config = dict(
    n_layer=12,
    d_model=224,
    n_head=4,
    n_kv_head=4,
    head_dim=64,
    d_mlp=896,
    vocab_size=4096,
    activation='geglu',
    norm='rmsnorm',
    norm_place='peri',
    norm_eps=1e-05,
    positions='learned',
    qk_norm=False,
    attn_scale=0.125,
    bias='none',
    tie_embeddings=True,
    parallel_block=False,
    extras=['capped logits'],
    init='normal',
    init_std_qkv=0.0478,
    init_std_o=0.0478,
    init_std_up=0.0478,
    init_std_down=0.0478,
    optimizer='adamw',
    lr=0.00207,
    beta1=0.95,
    beta2=0.95,
    weight_decay=0.17,
    lr_head=0.0109,
    grad_clip=0.5,
    warmup_steps=340,
    schedule='wsd',
    decay_fraction=0.915,
    decay_shape='pow',
    final_lr_fraction=0.0,
    batch_tokens=32768,
    seq_len=1024,
    doc_mask=True,
    train_tokens=209600000,
    steps=6397,
    dataset='wikipedia_en',
)
Each number is 128 + 32 x the weight over its row's rms, rounded and kept within 0 to 255. Layers, rows and columns count from 0. The size above them is the row's rms in percent of the matrix's.

# layer 3 attention key, 256x224, rms 0.0567, rows 123-126, columns 0-223
size [ 68  68  65  81]
[[159  91 130 219  98 136 117 158 101 155 148 153 118 140 100 161 131 109 109 159  91 179 130 122 147 148 175 225 119  75 148 145 139  89 163 174 130 152 184 100 176 139 140  82 206 140 132 171 106 113 166 169 111  88 124 122 123 147  62 167 155 131  92  93 132 116  81 158  88 117 141 132 105 125 142 150 143 174 166  98 179 157 193 136 137 163 152 216  91  86 155 155 188  96 108  90 141  63 110 173 114 157 139 175  99 111 110  96 160  99 123 127 133 117 151 117 120 115 142 138 109 148 114 135 186 131 131 142 138 108  48 178  96 149 139  76  65  84 100 118 128  95 164 143 153 128 139 115 124 137 179 124 199 154 163  96 111  98 106 113 138 128 181 102 122 149 101 168 109 116 135 147 166 134 198 111 108 175 140  97 121 169 127 129 164  94 145 119 119 106  98 171 135 141  49 146 122 129 151  62 157  82 131 165 162 187 127  92 118 156 132 109 159 161  91 119 104 113 167 114 128 160 122 143]
 [ 98 135  97 107 118 117 131 188 143 142 112 114 155 108  81 125 150 108 129 165  97 150 106 129 128 156 106 125 117 137 168 128 158 155 149 120 101 169 139 148 123 135 138  58 100 130 162 114  53  91 112 150 152 135 163  90 157 134 146 102 123 147 141 142 102  81 106  54 150 175 216 199  59 121 136 103 102 117 126 137 161 119 156  93 120 179 147 220 105 134 129 135 123  54 164  98 106 122 158 148 144 139 168 124 154 138 116 140 163  97 113  95 131 204 138 151  93 110 104 140 220 137 121 130 175 173 104 148 128  79 138 200  96 117 118 182 143 146 166 111 131 120 148  53 109 166 101 137  92  41 108  83 145 182 110 122 109 138 122  98  75  80  66 153 104 142 167 108 133 122 121 128 179 113 173 130  84 115 114 143 114 149 123 117 177 136 109 182 111 115  81  81 129 143  77 163 139 129 140 117 150 168 133 171 133 163  87 137 223 127  99 162 108 143 114 104 125 138 151 136  80 121 168  75]
 [114 119 171 174 102 141 121 100  99 136  89 139 147 144 146 157  87  70 101 113  96 103  94 119 100  93 102 187 171  72 156 111 115 105 193  98  92 142 148 133 169 131 126  47 214 155 132 143 156 155 132 149 143  63 116 122 143  99 147 168 119 132 154 118 116 130  89 186  62  92 126  80 154 122  79 138 152 211 136 130 117 138 143 137 104 108 107 133  92 107 129 209 155  99 138 104 191 105  81 125 137  57 123 149 145 100 109  65 127  62 168 149 121  79 148 121 157  84 171 195 149 110 115 183 100  97  90 139 136 109 104 164 172 154 165  99  99 164 136 148 129 136 104 113 155 129 126 139 121 149 237  83 167 148 145 125 113 114 118  88 140 130 104 129 107 168 104 110 135 155 138 134 148 132 100 103 119 155 115  97 183 141 135 108 145 133 117  98 136 143 119 134 128  96 113 132 128 120 129 139 137  70 101  92 119 115 157  98 173 171 134 165 162 156 126 146  78 131 105 134  48 193 102 221]
 [159 151  96 133 125 142 150 113 150 150 109 132 194 129 123  85 158 131 122 101 131 149 135 159 158 142 145  47 143 173 115 155 143 155  94 121  62 129  91 136 125  83  71 154  78 131 147  30  74  82  86 156 119 137  67 117  94 177  94 127 124 126 145 107 153 147  96 106 109 167 134 126  72 180 140 132 121 120 190 133 105 146 144 134  64 139  96 101 152 118 125  55  96 153 135 119 136 130 159 140 150 121 142 132 114 129 204 112  90 128 129 115 136  99 127  97 127 163 146 101 142 113 108 103 132 124 142  59 133 115 120  81 110  81 110 230 146  92  88  91 125 152 120 110 117 127 125 102 151 117  46 139 116 170 147 125 131 146 146 165 137 150  68 116 141  41 211 169 122 118 135  87 119 177 129 145 128  87 125 145 121 152 127  98 153 127  99 186  65 138 122 101 119 181 137 104  92 138 164 119 138 161 148 126  39  98 109 153 149 106 140  74 158 123 151 148 182 214 124 111 192 139 135 136]]
# layer 3 attention query, 256x224, rms 0.0432, rows 124-127, columns 0-223
size [ 66  68  76  74]
[[130 191 163 135  62 133 157 123 106 109  85  88 135 135 148 147 109 145  76 142 104  76  95 129 150 120 105 147 136 110 145  74 139 138  94  70 125 128  60 153 105 101 111 123 108 113 104 168 187 176 131 117 116 157 189 160  93  89 108 155 184 127 160 157 125  88 142 127  79 181 113 168  78 128 184  89  87  93 110 136  68 104 209 122 128 156  96  25 110 131 125  80 122 162 111  35 127 131 146 126 110 116 124 135 133 140 162 112 143 109 124 124 131 114 132 117 144 163 206 159 155 162  86 153 122 134 121 122 130 122 167  64 105 120 132  93 155 123 132 130 127 153 135 253  78 104 130 107 118  64 118 133 125 149 156 128 117 154 163  29 133  31 114 103 131 148 127 166 131 134 145 135 139 146 126 125 135 100 165 188  96 159 101 181 126 120 123 190 161 122 108 130 147 153  87 107 123 139 139 142 146 103 177 101 100 140 152  91  93 135 124 130 163 111 131 178 137 143 123 140 131  75 134 139]
 [142 173 117 109 145 135 162  98 106 134 111  95  62  82 126 201  74 111 186 147 115  66 125 162  82 118 103 122 186 133 126 115 102 137  82  84  75 118 107 126 129 128 122  90 125 122 130 115 152 140 133 191 110  60  85 124 124 119 137 126 108 142  77  99  95  98 122 129 163 119 129 127 160  66 126 160 187 113  85 124 168 150 122 103 143 106 150  82 130 108 157 112 135  77  97 189  79 165 134  98 126 173 150 104 135 152 155 245 127 111  90 142 158 112 145 173 134 166 161 117  59  81 125  88 162 144 134 145  96 150  97 164 115 135 129 138 166 124 136 116 123  60 128  84  91 136 131 145 108 100 102 125 136  85 127 139 135 150 131 121  83 184 125 160 146 139 140 116  92 145 125  93 116 121 128 154 159  85 119 137 125  26 165 121 140  97 158 114 186 222 129  91  71 126 114 116 118 112 117  62 127 138 139  63 120  74 198  84 171 118 113 184 147 123  80 133 103 128  97 127 185 144 115 130]
 [123  26 150  88 127 133  91  96 162 118 130 120  92 107 108  50  88 128 126 120  81 111 151 117 157 135 176  74  93  96 156  83 145  97 187  72 150 140 100 113 139  68 151 163 148 138 117 125 166 132 131  83 128 106 182  84 128 204 113 103 159 122 169 174 118 119 124 115  72 154  80 100 127 145 147 124 125 126 128 125 112 115  59 144 170 138  73 143 137 136 151  99 112  23  60  96 139 119 190 100 119 139 141  98 137 127 124  29 132 200 148 183 108 169 124 119 139 105 150 147 111 121 137 119  97 119 114 173  93  92 179 171  96 120  67 139 176 179 131 126 131 109 135 145 155 167 164 111 125 117 133 116 170 167 142 133  66 115 144 153 151 146 141 135 114 139 119 160 141 118 116 134 160 137 117 124 116 100 111 201 139 144 177  64 139 148 156 155 215 127 125 130 144 166 121 183 148 141 124 184 137 113  98 190 142 136 139 130 153 197 134 167 103 112 125 130  85 167 139 126 155 109 125 109]
 [128 161 138  73 152 133 170 198 153 122  86 118 128 118 143 150 175 134 154 141 150  87 145 149 144 143  73 102 192 136  86 118 139 152 177 110 155 129 150 128 193 153 117 103 140 110  74  52  74 118 124 119  88  68 181 145 124  52 133 123 118 147 140  93 126 177 146  99 218 103 134 163 134 117 128 143 159 125 106 114 102 147 117 121 112 124  81  99 121 118 206 128  93 171 114 112 150 136  59 165 141 165 124  94 125 158 103 146 105 112 151 163 182 115 125  68 131 150 180 128 110 143 125 100 107 136 127 135  90 116 160  76 112 133 120 140 119 118 156 108 125 127  85 115 157 172 112 150 114 120  46 192  73 147 135 156 151 141 192  75  81 102 105 146 106 142 147 163 179 132 106 142 107 116 153  98 135 152 132 121 126  95 179 184  98 164 153 105 156 140 108 120 164 173  80 145 100  92 141 179 126 111 163  36 131  97 104 140 140 155 117 140 127 109  42 152  64 127  91 154  95 199 136  99]]